From a checkpoint of a small transformer trained on Wikipedia: MLP 512 tanh GELU.
Each number is 128 + 24 x the weight over its row's rms, rounded and kept within 0 to 255. Layers, rows and columns count from 0. Numbers have three digits each. The size before them is the row's rms in percent of the matrix's.

# down: layer 6 MLP down (transposed), 512x128, rms 0.0756, rows 270-322, columns 0-127
# up: layer 6 MLP up, 512x128, rms 0.152, rows 271-322, columns 0-127
down270 093:144174153116103141177118090147115154101095125090108177100112105124151141165103114173128099133151127127133136132105130151131139096162134100178161110123147174104176118163127143130098118139124166155131141150127081139169108152192127121120101139083138132145150104118142104114105130136114149140122123103128095094138148131154101134127132091134112084121109193126116158140119109128115140109124
up271 084:142099105152104154159141169140194091120165124126107153114139122107155079128086151128148101121154080162146130147110098138120129137130114152148119107083143121125132146145151126119119075136147121090107088115138112102094121090154128127116111133148105131067166150117102103146119167125108163118150135127115105135101120140159113121132104125145149155088165126078107139131115177116101088118121
down271 081:110119109103075114172102104149124143135121117140149117176164159167135141121160117094124139121141118132137176125113137091147171089116108083179186146138109168115148117131156159131104173118095126133146106085135159133131100087135127135121150100130116149144099140142143120119121124130086125097153143103138133073177142114178094134104120154134142127102116138130125117136095143143160133092120
up272 107:132170131171124093133114167169110129115116136124145129139121147143101148119147092101123140129133135123094178139138170120185106107118084118111185152076109136100133137113136159126140147178144122119130169079136116127125118143070150145150157109164139110112138110100150124132112138076092122149102136097167104117080114137111141110107125134099158149107138107121118156092124133129118157085137
down272 098:137129146090131106128111158104130123162106081186124095085104112131127089120162125095171137138148165100133135133133134197101129092138139125129094149138109134093105119125145138175143132123140117133162112088135107145130112072161108122156137111142140108108116166153133092086132115157155087141164079132110139114108096129132127137144146096133131147136116106117095177124147110087147148104140
up273 095:111133176126125125129117109106106139152114136131130168125166171105122089155090118136124123131120113181164115109131135141138149112087119169126106145111161126123141127134118172131079140128093074095107111120113085125157150162114142143146078074109148120121134082156136117121090095153144107108149111097141141167140128128110186156139129126139159136115161143145141172106111134144172109149104
down273 092:141145179130113156125137141140149152155137121088172134173133134150144122118145101157168122120095164103089142150122108138131116183138137125101128138164100100160140153133113143141130146151158151161138162126145135104086158119131157123155146107156112151160146129105147131138191130145127122138135144080107126103083150094119130113082109084100157105160138113144121134093079138144161115086119
up274 090:162113107156121104158093172106160115149107099159098119099099156119160136093184093162098135111133101160104089132127161116130159129066097149128141105123127125129152117122108086109083088130155120118086117126151122138141071132124129165104098128158151145104101164084102123148146120102144138111177129115110147130130090135116122150101128140158114150129123118178141125119142130107138125136138
down274 097:157136151178150073117142116125112148104168186115130152125117130119127129130102131162137125134130105085144153126134134156087119112192099076172113146145116103113128132145141128147108170105113144128131146144110151125085138165131109117126146096091133161154185100118153144135136106102112146123112116125144161095132158117090117166137147128058138136097147172096150146117133112147117122122122
up275 097:083086128142127156136105162111150063150094108059121108091133113106165161139109137119157122135130107129154069182101111153159122121095092146154110125136160134140161135098116123131156137158144132117126147159122165112133153116113100124089160096144139135097136137105091138124149187123125131081117151122108117148147127136146112143154140171138111141112109146122133157148105127124123128159097
down275 087:118100123104069128134143111155113104171126153087168121133147137141118131118144076110118165141074100099122130137144129123147130135125129110116131128119109160137093114124107137105100156118105178175164117137163158148115088112130137135086117138115141145113084114099168087135100093118109121108130135086157104109127117118182176132126085107104110135140146171124096119142095090121107120108151
up276 097:087112122172133195129146122144072151164160143112150130086118096121167137152156135137127112152092131089129163121132127156088135146140137131124164130134096142109132124152133147130137116165125092152122135102143124145184137145173126111146128144082152096103114152111127151139116113091158129116097132107101149131167122155127108131119124093075160113153158127134104138077160130090130085126122
down276 092:123150108126132134173113117120110121099123161126140108172133106164116151123120119136119160100100106155116133113168171133151159070093087134131156075152138126146109070088088113150174125100103146136151116128127134138104083116115079149107150147142114134119082156117141109136131152135083150125132131113092109135126107110126094127171101135134132122125102116119110126158091058114135114134100
up277 102:153081147120157143150159138167077131159108100115109115106180129111104130138114124116104151079150121130133103114124124152153129172081109117159124165179164161136114114127151115143103127121097119131111144078087125100135128117078106108099162139152121146126111110108192164103118151106094103151144144126137158119108133109083135148113107154141162153149095135125142117105141157103123128113115
down277 098:060140158144137117139137147075151161147153132131137172170110102124122138106150161118181157090083161145103158118114131128128130131124064169112129143161168103104113122122120106135094118122127118115125140129101134121127102091097133129136131143135126155106162179102120078140096126143085126151191120147119152097133113133114125126124092125150154129129121107154123140162119098143142126115175
up278 098:106096099113177148125143130151129119125110150109133133119111151093156114183142122126093163097108143100105110101123104082086097128102148136140133105093178113110129152142118112116153095091150148100126116161133129172146143105165095139157122147146145125117130124080117144148150154172129093075134144135132129138095112118148165098151165153117139113068120140164115158130078119136137121145128
down278 088:134124123122074124161165164109150116144161133141113112116141125132121124092096072191162109100123119140146142157128164158115112148126117132165116157111111112126126113085168133102133169085095113115133123107149149146131119124141102139111129165139129112156083196144120141142129110106133146141140111128113137110103146133105129133108093125109066168116078154080121161145112107148091136149125
up279 111:138119150122106132129122141102192126140101090079144115147116105114135134188095130102101145144133096126140119145098118120125105094070146176124133122120161147122145117116099097089134123137152113114125125091132175095158132118185120135138176106133163133154122119153087133154125135107138153100102128153131141146143159096073106139122125196139151115103138131113116141114092137147098147102139
down279 104:106120107160127138130146153066105103141155129111141142138128085167127146102132122084117154096091177150136121121122147193104137145153098104111110077128150147147125137173151113151118108109133140140117155067141113111128123109101127099131112123134144161152138126093139154126078137143108136080120148148113092113126137163182116099136165147135102152122120123115135107107082104126122172104148
up280 104:112133129170114142157149130129134117113140132138095126139091143139131098117102158140106137146154112098152128100128136144118104139141086122094141102133125148137113139127119153146077123164111145120172108095115158123132156127209116133120151141174139126142181146163142120180122165155100121136117125149122124149127138126140159107106149144102108118138097185140150122136152188113111172102058
down280 104:165099140104124112150162128133106104128104182131079140168134147107142092124117106135109134130084113144181141126146123130116106132128110107104151153152098095154122107100102145123084123123091150145130105161093101110128153090119114132152136127135079143166137096133175125160161101124140132135076085143149105149124160136121149116156141118140104106088135104109117102185178140118137094127129
up281 102:131117163137100128172130132175139136130131114148143212151128143101136107131107132135125118142145097115121094147117138125146126113137115122114128099115182113121109144100141135143063149125166134083119109134132169131092119153104164134150119163130091136106132098132111151087103091120135125093128055104155143161134148134110163156121130130075134142168137117149142128092141078119136136155122
down281 093:117147150103134144120172112109148118124125158135106141138120138124178126139143089083138117116124090130147109149107122120135141073092092101120150119102122136096160113102113147080110133095109139177164105177112098115117115093139120176137113094144093103134108116115157148122163145102104106085149096119105095128128164100137110119087139112142083123140114136166124098122082126132161115098165
up282 102:141052135125128173134120150117152148124100134137134148111107112117107148060154158151099069131177113153099093125123145138084146115136140092143134084140129088124175101123126141139117107126118107106120147112132129103131149146113134119113151099140098167142156115133181119117109117116082120100124077173156120122129086142120097151091126148111125113117151144146151114146135139131085156109142
down282 094:160134113127082109083152078099112119126156170112092121084163152137122109146124112168140135142071144099137132165106144089147159111127134132169110134118078149107146106130089112119152147141124157139087132121131107151139152092156123091118091116134093108147091119171085141096136129137124129122110107132146132157165135094115117129164170140150170117141161128130082098112127124132132112133116
up283 106:147134090127127142107147160083125099110121138137115136100138139143150105136144125127130111129124120154121094116118136118060142177107147125121201113130142138073159129135173128151097134079126125131143114152098172124114110138156132100144111129117117141158136133106126115122112107153103080118131141157149171140115126145122173135094179157176145155156131160168126139083138111146122134105071
down283 105:173169146114135146122087122157110076102138157116115160105123159111113111149109154180180089134159142156125158094126132131096121115139189128141122139093133135120116118186142096127167171084114103146162126124105138141122095128140122140097157121128115132117081129123134135129136154137094150144132131105152113154181158096105106173121105135131123101109142158152150150147124134139153091131124
up284 099:157166107161151142099100116160151151138109107100156128116081113115103111136114115097165092158163137090117120101089144110143141107129121097129151109152137163127147136135125156134157154136127078187119123174183143080081121115131149122117131138111140117113137144131068117108114100164149077132093134130137155122124109110122157154125157107185138132130162145139094133106135144135104116116129
down284 100:086137139139104105137068150163113135123071164157104141153126142122111135137147114126134104135102104164129122130150129125121094093157121094113113137127175128168147170177143126089142112140129060148114126154127115130109178114119113150122137154126106151164146140139120138137105098117150101136139135176104126098116119097157104139067088117138148112126151096100126164141089117140123156126165
up285 097:115099102134104173158083131125163122128143126077080133125130095114170107148122141075132091113104132146127095169141110142156151155165164168115097120119101129105135141109146119175146097126119152153128114146126130110112160107138135153121141118108104140153126126122133113092149160182161092128144151111119173103075144111075151143128121168144122157123155132174123137144120147106154118106140
down285 090:165136169135124105141098149133105086139158098123127125067099140167116131121136102130156118123124176169143190121153127147130112120148105109114135159155129126095112143125125082072216147118151100164143136105147113143148089127166106160122121088146113136098102108130156130128098122108125117127092126139089114091122123136133122136100152153131124104115128111098118155138093111096135108130124
up286 094:161136126150131163136151089132138134140112128171136160137143106143110121120154121139114129147115137134137130139155132133116114170147151129131101066092038121186127170154060124135107127151127191138134144166067124125119129135131169129142110111127121144143154153139107130180156124100144131098105142099113146131140107118137125164125143138142127160112115102087116159113103150123102100137122
down286 087:101163159167126109127114132175092120097106128105160138108093137136157137120129159076113138115123125123129140120135124110160140106145132153163117133162128088123141111123123130124133112082090137124131122153149157188107122122119172123116085126140126101088114134101159104134190106117112120148141124143135144124087135144148123142130102137068121098078129139169136134117141157104217113112137
up287 102:105096120113077129127133112084136118105125104152190093169127137129111089115133156139100126131136176120127101124121129127129151100140094139078148123103121124101150134151178154164116160105107145132155109121150134179127131119124110115134117157077173141147105105154151087122098142136121053165135102109123141108128112096135125128107138173173103102173121150126124134120131124099127143153136
down287 093:089165146114118115122147116078132108169169110094150143075149117118123137081081127125075144119122115108154122117135130152142132110129151086160132137135111180081143166170147126165105178108129137148171080124125076127125128133159133146123099108137110169123116158132143141164099140134146136077153139077131119139116148148101120128096122122115126115127151135138124110133121132136124097117174
up288 101:099145174143141111120102129123132097143132154168123124144165177101143148139123173141178104066147118111148110147179131117146129139136140149086100155161129099122063140088080137121141097144105121110081134103135158140109107118139130122125117150132146097148171124131139127152098122121112102108129136106126115088156107138116154144158131102166146078131123111143144142153109172108129112086116
down288 097:124109113133074151132090145117106102120137167112143111087129106117141104150130079100177118132113104142121098097144143123137107110141137124119130132094126140120084126150168094113105158081100112166130138117139150110155126089145184160147127151135115156156116155176124141126132143135136126144111135182148101141169146147153102129082157165150142150115164136074119153137114130181126101143135
up289 098:103112142133113120106138171134129130126111138167101146113086148120157170119144103122175133143131136122127072153128077116119098106113091131082118157136088114130139140084136158098129162106154132110129143160160134129110097119096108169139104150134143100112092135092121108154113151134140099087122126131115135201116121154114142154124092129135101093136088071104148127102152166120125139157116
down289 093:127142079168085127115115128110159137148102176099130120128135148158182108149107109112110089118114131119110120167126125125146108194161152134158128109113121120124150112125092146087107155128109111113126083123094152126182139156144078108132118150118139106153148125133135100135124154124105143113138140099121180098128098099141110144154206102141134141127141125126130126091170115124082129114148
up290 095:087135141142150124103163149114128144126073145150110139092114119123161131219111140106141155097104112120120111126169151132134114108115160142168150125125089120123164143115125118117121123104092118137111161115132117103150089131137121091163179122113129134155180137180148161109133090099124122120150152095140133140090141135167141121129135153156114090109134121098115135113111190153139107154133
down290 096:162124160112121123125124095151085158157137145144133124166135133137160084071168118152119124171126145137116141103074074102101154127130098108123143148140109126129138119126141129122134139166155177122110100134139139150134180126113123141097109126151113107159084124113061087161171141148126148152149136140109082125142110124110109133112151094116119123134136135110128115158152072108077130138117
up291 102:082140125111141136094116133125174121196125118161142107071145134124116138099115144126122073128112113149089138127190158133136109100123124126116124106111122157144138143143113104149129141153127118152124133174114141140131126114149151142139095133120147113119102133119092126114145105076154099143102103119144087150151098133131156082130167132158116171097128100174115161148109162137080127073106
down291 103:166102108148097143147149115136141142118142110141154156087101109098117147124117133136172135087143158150094132148115094134121123221153157108147127132110099136129121153090112128104134156093139128127135115106104131117145158107128134153141142134101155123125147114105119135175176116176109122136111146165114117098113101154116157131124074160156069146128074128143119087129107127114168126129143
up292 106:146109164135141113129105153162116122135091129149135095107123101144170071105173116072084114138129119136099105101115120121113148161094125160126110075139146107135144111125128098115117133157145165150148124152140180164156138120149134189112088179131161121117130130097102114136111109120143110157166151132109146152151097114125102104102097109136126125081122165139140104107117124166124122112157
down292 119:156091103150119127150149127141143119116118091156162171120098115129134133137138144145128139126101099118136092133136097160155133165176162129130124106159121117150138153087130119144137158116101130145111165091156125147159143094150101111121080133155130120120154107126142131156176140125134180086139161172090146159155108100153156099136154171120142169080169130111155147125115131117158164092138
up293 103:122157135171135165090146119132105125163103155175115155111134133089152096184142094141111150150127120105136125106111107146110121105080109158141121131100111166151140100149131089145110106129092158088170119177145133131118125099061119125085160167131135181115127170127159123116133127121163111130146145116146113116127128144128167148133126159171133126126134128154129137089114117150098097134154
down293 112:151102145121128100122093083132128161138174132179123125140099102157130094133088147157125106151109183112134145156151121148159132156164119115131124090144151089107142101133156126103104111105132128152122106080134152145126149146136107113116135082121067148091163140143120106162152118116124121130112131120118098137111105163150110166128134071148149116153192129113137112112147171131154139115098
up294 103:167130150117151151118128104175159135089088149133140084096124142128091122077134174110121126125125104116118147131100122153122150130126118111098084149151126112115088178143102134126124114134072154172135123127172094083145121113136111103163138097094139159145113116115119143148096162168117145155138107131147129131085145125091127129112160147122120156091133097144120138074117114122136083101157
down294 102:131111170135048163147108123146123136110127095131102171098182101115132131129104105165135104120092154134156111098083115132097099093126155104134145132116117143127113104123164101136131135137178169136111144118098109138185139093124105110107116178141116124124127166089136128158161094091111119111138143134121119119137118140140137146157107106121106114103102125134121161153160089135126089168155
up295 106:126120097125098117138148123193085138147112060125120133133109029100138171125133105070135150118133163114090124132119131162119128159140127151145120146097112141140125145118134135141098095067156088130114099125096089134154132154138109139087116180108176091102124106132142123127135109120129144157112106141132139141136108145127151125151150138138108154149127138135129104092112135106121128126122
down295 100:142150129128119125158078106123112163156160128100171160117151097109183125095156076152128134129138180098090103124157100145113128137130143093102134156112100139119123102121152109152151121106125090134111109148104171137122120155148104109116125145113124146129135103182147130068126152123123132114121124147107123100180141148118116144132173126135077129102079102137120130176102083127141105111128
up296 106:095109156129146180109109146134102153100108120170071141140130111109129116123131118066137166155135131108128114098065115121102137128137077121154129102163159138127137117134135142093116144119164131130139135126142124161114126154095152159105149090123113138097174157127133098123132113133103147132096195157144113159125137122113142135127138137133164127143081155151123137110090172176083129150122
down296 109:121165120148165095131142141142141154127135130098109102168133106109123119139071117127129127119147108070089121117094122130140146163137119107094153135134131160170118079136119154151114150153114100147166108108138150106095113142090117132098125175113107110098161103124070110108129142136117134129082103152194112102140163100168100139106129130127149107139155149099111168143131115157124135129168
up297 101:145131141127128157090175070086135150147146138125122102155112154118148123118140094140129118131129150112120132166098125132107138121098123142143164067117188110135164166154130136071118097122123115094173117156094118129133071107080171141135145111141157118190129129114121140124123117079129107141159102175145115123119148087166150099117128131126159134151151126155118114119127127127105133131134
down297 092:134122128134137123130119134159090129146124148141152178119048089122125095163119078171133121137105137100109134132143160126151106126153134096153128117112143109133107101125111130128118116118130138170119143137133122139115100133135126115116153128114136130188131057136127131114149136169152123130094116127149059140164130167084156156163129095159119130081120151133154094094149082149136106149145
up298 096:105095122130137138130138151112122122079151143095131144101138077117098105120147119109103099131123125093078148128130125104091125132176116150151117111113150092164123142115109138129141108158101096168138156141150126155111133158121121103150139161128125151134150127148141093101124166095130134108097096101103127139134101125075118148191125173154130127134149146163133127125108169057105110084164
down298 093:136135101138145109153135118095123101136089122161078122135107097116154115124084108134157112103127120139128147131110139143150124141102099090125138130107129071136155115166107122133130154074154116099118131148169116160086162141158103171154121138132152118146093099131131147091157135123148136143129134140151151142097133158164138112098119121117127118124049086145110119120092161080166149102089
up299 104:117127086110149121110110119135135144140191125171106090107119142146092111115085116127097111095132178094107112141163129114101136136097116122156133183129132072130110134094106104135123136127138123126126138172126124178134164152138107137117123137129151098127123144117104106075139145150136058163164141121136116148105095087163100129133153121151169149168139130154153167122118098120139146146117
down299 107:084116171096139120095144185129107136109107156112157159128112151122122112141137155072164124155105143161118130161074138094140115106144111116141115076084134154119163131106110115126069087141177135155132127100110109097123187149162106107138121143119128112095121131105135117118145135118118118131121122121145116092146134146114140148139150121122117118121183115141099100122117121174078133126168
up300 107:146109118151141133121127080143145147109172121104139107154131149118115138137155116143114111144147130148130130194114140145151143131118130163131147102165083100138132130161083181120133159092101081129144118124112129121134142158135131125160108154152106146104141147131150073132064157159147145136104154136132093145127069105136155121119165123153167158101105163144116127100140141175101165110136
down300 103:159141107120077101116165163152133140157136128104163124124127118153117120108126124085093112128145135146122138157142106151129088171184131119118135161137111131121118147134135104141138182138111125189134171111116161137149162190125142101131115125130105109157092163142138131169124095126074104123162084110153102112118095141133149107160161142114132155113109167106126130104130125117136169109164
up301 099:138126156167113120081128110134150121109108156088153158100119094151147111109100131129126123125125094128101180095127135134116141126110133092120114153158126145095150118129112110123132183119138153084165127141110100161127087090092170124125175177091120116110135144142133149062143138141135152075117156076112116176123162115137117154092121110133132096133132132137128124137169138116087117122116
down301 099:124099133138107123150113111115141129140123163126121134141106160101121169113130104117104123119096143096126143150131115123125168137130116097116130125112154154146100117149127121160126112118133125144125186072139145124090127146095094131136146118177099145063156169139175102131160127144167064149128109157096137098168128134095070130161106145094153117129108129136081163102136143159125144094152
up302 097:122123128131129108146124172069090130140128137121140125130134109175118103121123093153088132120134099112141132105103170150101130094156128158158142115063156089147121122137146142126106126134135167105131099151127139122141098157099175113151166114133101161159109120137135130139145135136125134143131103144140149136108125141134203142061135090165096118084136119147129184086127128108122135091112
down302 090:134135132117108106111113107146140150118125151147172155111080105152148145124135130110100101118062193133130110117102113132126190130153159138133147117140127117159134134129116117138095148109155114123123096099102130064127145117126130134125103140116146096201147127162151134166135143125085105146128174142123115105140129135147132140211139189110145156146124151121130133134129162151128140143130
up303 101:107181133164133155104093115176142141135152143146153154087159112109092141072111153145116119126130142127101091182146161124160149126127167120138118106108173115145168123113109126168115143174124103102134137114141115090124145134163144147123128127126130146100142148091103063123160120146126095065118122107107120119126186102125098117137143108120135151108139156140107163128162119121120121124109
down303 110:177089105131137122168127107113175116155157155144166151100159153103148116134092168130146123110144145105116114146106138113126143095089107095148113153148083109170135157114142148117134130122184116147169133124092095127126124142131158124132101157128176118173084110151115099129165158116092105132097108153156114139083134155097119134107102087099148106116108137122154114138134140171124133145127
up304 101:096151140092127162152090112112171126150135151137152084119138128138195127123114116133134122080169124111134131156136128154119079179104144109104106095124116152125118118119096102122125134106149099088141090155142164099081102130112079131131117153092138115099120114154095088133113129149148072152123135114134160126122093112141125119103115109105118138147094092121098110128161113136144136108075
down304 107:146127127123121113156118097109135106146129094148144076120119107149090107103158131116186099085150139149091135143121106112145165115133149127141073160132113123124130155121088087119135130099105158157140143113167123122071105101141128139160179142127145084139134092078108127103114104116112101154133143110134138093107113109094149126140163142137129082153143116156123107096176129133140096163109
up305 096:149151115104189112110143132182107133097128123129119149164088147136115141091140154116119069149113134141144179089077125166145115123126102126151165134125123126125097120130125096142111129126101115155139105124111090116116132136127124114114091125067128116122163133174139156144182138117154168145157084150076138140119151123089166126106151159130123115119140107141144138141160135179105119126137
down305 092:061131152158112144150129112126140132152124147151144155137101080115123145140132137127115156107123130151104157142157164154095170159109159114112116116161140144140130110094180165104112103123110049161124124135134154150101116076150146127094097141115119124082127139087142108142130126137125098128126146136118133125160134145186110122138173142152074103115085128142137122136145094148151124138153
up306 088:142123128093102112119154121140142129156151178113129172133159089121115152120101138083146147164134159115144136182121103151148141116133068092088124092170138133096126124136116120141133129150142098117090106151106130111148125085143133147091138127131153126151145103118122129110114129106163114104147108078141151105116098101123120077108132091138128138163127126116148138108109149119082050096153
down306 099:138105097112118160145106142106093123135120130146129128111169100114101148132134133124141157089130138094120117121137173084088143140104139113152153103134161079131159119160172091125167106136125050157106098125138112133122130118116136128137159110083147128117114143122134133156142078108111150129141165137075124132155118113115140114134080147164155176082132088145104144081147131154128126135141
up307 105:093149172160159083172133116124103078138083113108162120116140093148128111116145108101128157125120062099151104126135092128122113175136085119127064094151124106116123149135111121117153111109103128130109105081116153121184101129133136119151171133135079146139110112112128123116130104118156132127120165112106195137119147104111110144097120127142151118142120159138136114163096108118123117122139
down307 122:118115151139134089144113117106103130153150153149149127127128085172104102102128125071127092095137172071132111156157099164167109172112171131121173117174134095089113115174140134122130110149152124100080140111144164153144122121142137120156145105179088160121103117148127137121109121147135130109116112111113141112104128138102089133141117105110159097117125149093102143111122151163134091116135
up308 088:102135137095084143135134099140088149111119116112116094145136129099047155130117121076136125168116132073151135158150123155131163180121154139155153129120157125138101147135126181101123117111168150162151110100109123174140153135139137111136151104163142121132125097150118161126112147133132117124139145114083149110112112154103114160143122127141169148113138118131126179134140081161094103095142
down308 084:135090144129111088118109103139139111142158154105150142160132149172141178107159111152165149124071102142121151120138105084167091114098124147129112175147095081131153094091113140149158150130096130102117130127140165147172150114147101112134161151127126125126149080096109122172179123157136134148089116111148120131126120104158150146106177134156114100129131158139116116116141128130135139152100
up309 084:162154151134096135074100099090142109094123146155169184149158131109138117096146143152129105160122170093122144182136163121138138096115129125136156155123184098137134124145150114093124103115122141133125092144102134103107110132104118068164148174125137113151144138099137113173116145126164130124153129135143140103110109141159108094113136158090124155120139135111187134116109113116153136095139
down309 081:134111105121112118152142123112125106141116101113105073075124125148137156137117095106112096153118115133142114072105100112157180137126129147138135139097056135155113139128113152115131097110152118145121140105152176138147115165161134114087084143130138134102110158151156103144143092150084085142119112152131092127142142119108114136148190091161122098154128109113099096115130153120122098167119
up310 096:077108101139072172084113141130122117120132137222153180136149139129140159099147166137128153132138125134113108125131124159137138173138108161100103133173140114115151111093103087129130159162109104127169107145081078088108141109142149128125112148143139136170110140146113150104112135103110144085124154095120154086112144142156133139127121120128155143114118112155125119123150122139133120124141
down310 102:067129135127096107121145156111116126107141152148099171127103127134151151127159100146137116097150153147105171141130119147133089114128131170104105130148107143119138167135126091141141151136150152169116155130111123106106121077150095145106138115152161136085154137129094154145143153122139151145103109121100143095130113166090139145132164133179102108182076119142183121147164139115163133118096
up311 110:141132160069114114087105138111071100139091124119133134087140119118122131163120166091105154121113106095188117135180136160165115141123112085106147167145130149169111119153102114138107110148143115131101101114156128117148112119137131119127101158121136128105115123179173167177121104095129116113095090121139160123127146121134113125099171119128114155135151090124129149103086120095144122149128
down311 108:091130125150111123117155141140136146114132145169128157131145118126113121127127124162079155072130092096091082162140104154152150113148132124063151113124149138131135129180137116113081158129127087162152136175133104121102127138136163106115149175136135143094153147135108147129102126138134143155125139148150130132114150162172132170130141107163054136157119130138111106132153104104147094096120
up312 101:088120143096140136130120115190111118140127135099141145124143128120134135122086133145094148120128153070149111113065149160118142139156110115121128129133118130126118105114143167139136140142174150149138152124154125128124106137094155065126145134151118168137117140167130117096093146088128072141132114145129158148128084145179128076145110138168133145112115086111185167130119174123109122141144
down312 103:098130133089126160105120181125124141116143071129141105135132152128146117126163095113162125145088137099105129151106105123174074168126117170079139128107106128072168100125118114094104115107130128121109130173109163178127205129141088138146121141128131109135121129133109121120158140111131140099135104127132136128111128122131105150161156089136107111114140150134118175135168131142089138161145
up313 105:097152141162136169137134168164140104153165132097164105090113144125100156129133139160078148132121134115134153141162146160125122168096151123155164150116111147100164145094125147170113127110137172107176163129143176146130114139138090130101151089142095094133148126150112148150113124120155111145098114137143146134162116131160160142100129156127142170128134159161068138135133150130111115127164
down313 104:115110140162128124125119135131154145176162101114135108154154117093135160127140110129097144138151130140106155155109124154142140105144122126073138152078148115107120137163133103124130124131129154082137161122176134137136101153123128122097130149101117115076107148156122134163095167124154107167110105127162090116162112137155137139189126139130093122134162162136089141142142041123156137146156
up314 095:181140105145156136127135125130152101144144123112145086100098161088129085141139141148092176068131113113126186157156154156098116113143179132129168105133172111168128128114105099149116143111117159114132149152124126137111123161153103152128161175125148166096116145099122122159090187123124105124128138120122160101149160133126113100095092148146120124141164132121136103131111151139114118120132
down314 087:136085095074093108185176088144170145109121152129140124124164142128101150151117097097146125118144156174132118110155134081142160117134102128180064159088098142120120159126115144131108115129124105122140139082127117145109145153116144122154080109132102119150090121154160140124160124141170111119116107107116117136160108130145128127153121120076132130132141163121146130173153106108145127117121
up315 091:145115094155117127125131157108116096105146121132108137114142132166151134108178149098159111171151123126174131132158131138108112153141139165120126149165118135086168177145114107144177167152090146113117097127109162182079121121102180090161090117147105115118116149126107149165112138083119082126159144150145092140117162091106099114129147137122133115155125135137143098129121139124116121156132
down315 095:131152161121120135135157116141100133152106114137121112119164136134106113143113123120102116154137123120106118088100154135129130114126129120141129144146129074158117150083117073152111139106125114184131109099183131140151139131104098156132161150167128137167163079145169162123121119123156104172146107151106120109137165102144136123163163145187082150136152149104129131140129101126192106170122
up316 097:120105115143119120114132125146127115155136138144132109158149121105153122160144116107121119133096140114128136175143114094143149158109148134138096118153123124142094138144121141104139075139127131138099124148111089079101122105089099119093164151103196125101084167084169090112105066129130145175137102120126171124110122113116139108111152147116089130116145080121129115170104123145164166122088
down316 090:141112125156074115142059133143130135151105083130099133094105131135142169115123147137117122159108172142132099142156134101125147106143145131106166161144111082137122083151151103131138127097130105139122130128166120112148136140155137108164142116128093108088155105155136132120205097091144123165134103141126090139121141137137122135120105139137144089118134105143129182103125151172103114108182
up317 101:128091137105109134125130143101151101156132159118102106140107144115160135107136135124152131082153076121099123143123135152115158151123105140152108104144126124112165168119159144104145172155178142099147087156126113117085163125147108125101102154113117127123142126118110155115111113177201143136130138143100063147127152128098088165136174158117149113087145107130077136129136110128157121120128
down317 105:101135124110130153130077120113140144119106149161108137155103143179124162130112126103144140146149096093137140134091106136168117121135120112096098118143143128150117141132151115108107141170122182120145135093143198143163113104121124139104077143119088094139088141083086137129146150138099095159113128148151138113182097124119134075082172154130150119137149115127148094159128117144121139127142
up318 099:123100089146112131107121108076078153145134076134138188122146172097149165114170105128130139096143145119148106113121116104117163140057143124132138125116121153139122109152148129123139158139126139124166098153129129126088104068116173139094125123112109129150117124129149113088099137118180117098111121115157134150106150143132133146127104148198121145120129083141160111118109154107115115127117
down318 111:106076136131119110170124083130106123156136116158131138129119084122111110160104101154113131105142110072115153113131147085169122104113075122106116147132156111130092148158150140137130117113156118103127172103124149152155182104136163142160102114155163140146134154139139091141120142103116095134108133099118157152064110117086094124104141144143164139135107112096153121142143132101092145103105
up319 103:107089074137102153113117104164105142113120133119136108132152117103145149135156149145161137108154096135078081121119127105159146147084142153155109121139117148087136111156127117117140117128126092136116110116135100113122098151116131127138125128141137145128149157140123118112144106151153185140130166129137133131061137126184127083150170108100129111101142151137147096097140142046163117082129
down319 104:096152161098140118164097099111121106140115145097146141070149159127118119125154140100098150164139160147152109154183083085141136130116123084100125097102097113119138140115130110165133148152115146160132148112146171124144150134111132160123138152104121145123095158165133158184141132108136148129143138096120068137190150114159105162137113146133148168114136118145112117145122132133134145113083
up320 102:164150131154136133111129137141143130137167142152156149084142110152092135140142144120123111151173091166124158137183103139171107144109153134148084119113112125112120146120140141110185096162147135134096139113146137121106145167144132126076132100078125115108144108128163106128109146110134112141156166117138187093177121090138126073111116105128111132151177130162165103137116149134141127145120
down320 102:145117136081151139129145089124177124123136094133131131143116149154153114132120077173112133104140124096116106173088101094129112145161122140099154105122144132145148126112134153110143149114107123106143130106149175134120178087141090129141143122175138137124139182142120152141167112100157157139147167114087146108151085099098133071149130131113143133142079096142147128116125147113148149178128
up321 083:155109122177134130119143097107105114110108108155155116125161108131123106182125130151143103106107154142120142097125130176117153090128151158132138133106118116157104094160097188166124147075147145115130110137123140173118145148114182141117100151095152129102128126127121127134104136106153111112087130092095099153101150112121161100116134149149135118164158177095095156168121148154145098144148
down321 082:152146126118111105132111138129118181118217160127124117125196152147069152091136097126113135125084113138128126135156106100111140119158082113151114156145103126120098111111111166139116144114087074136138110117120167189144170149099134179144131132109110143148135118118151127134106134132141134115138130137114127104173135133162136133122134113117084124078127107129134154113136118124142116157152
up322 092:116122104086117105112134116101111079099130148157122092126114155153124105135125088114089179098098102079151116144089114129141119177146146157062164099134129146109120128135089135146113100144153157124155111145178131131109104142072132106165115136162126141137103114104138159152140125106193132110120110158140097153156089141124146128100148132129158128130122107129153121102106105120101143125134
down322 111:102118105152119088125149092135138149102138130142118153151080084102108122147156134192124156115126170123133168137077140135118156116125126159078117163167199130141107131130131109135132148117096139099107121159126142107107137114138173120086115128144140124107107140110082126109108124118124157119125125097158135125151083159098161143110101112101154148133173151143141139116147108117172152138168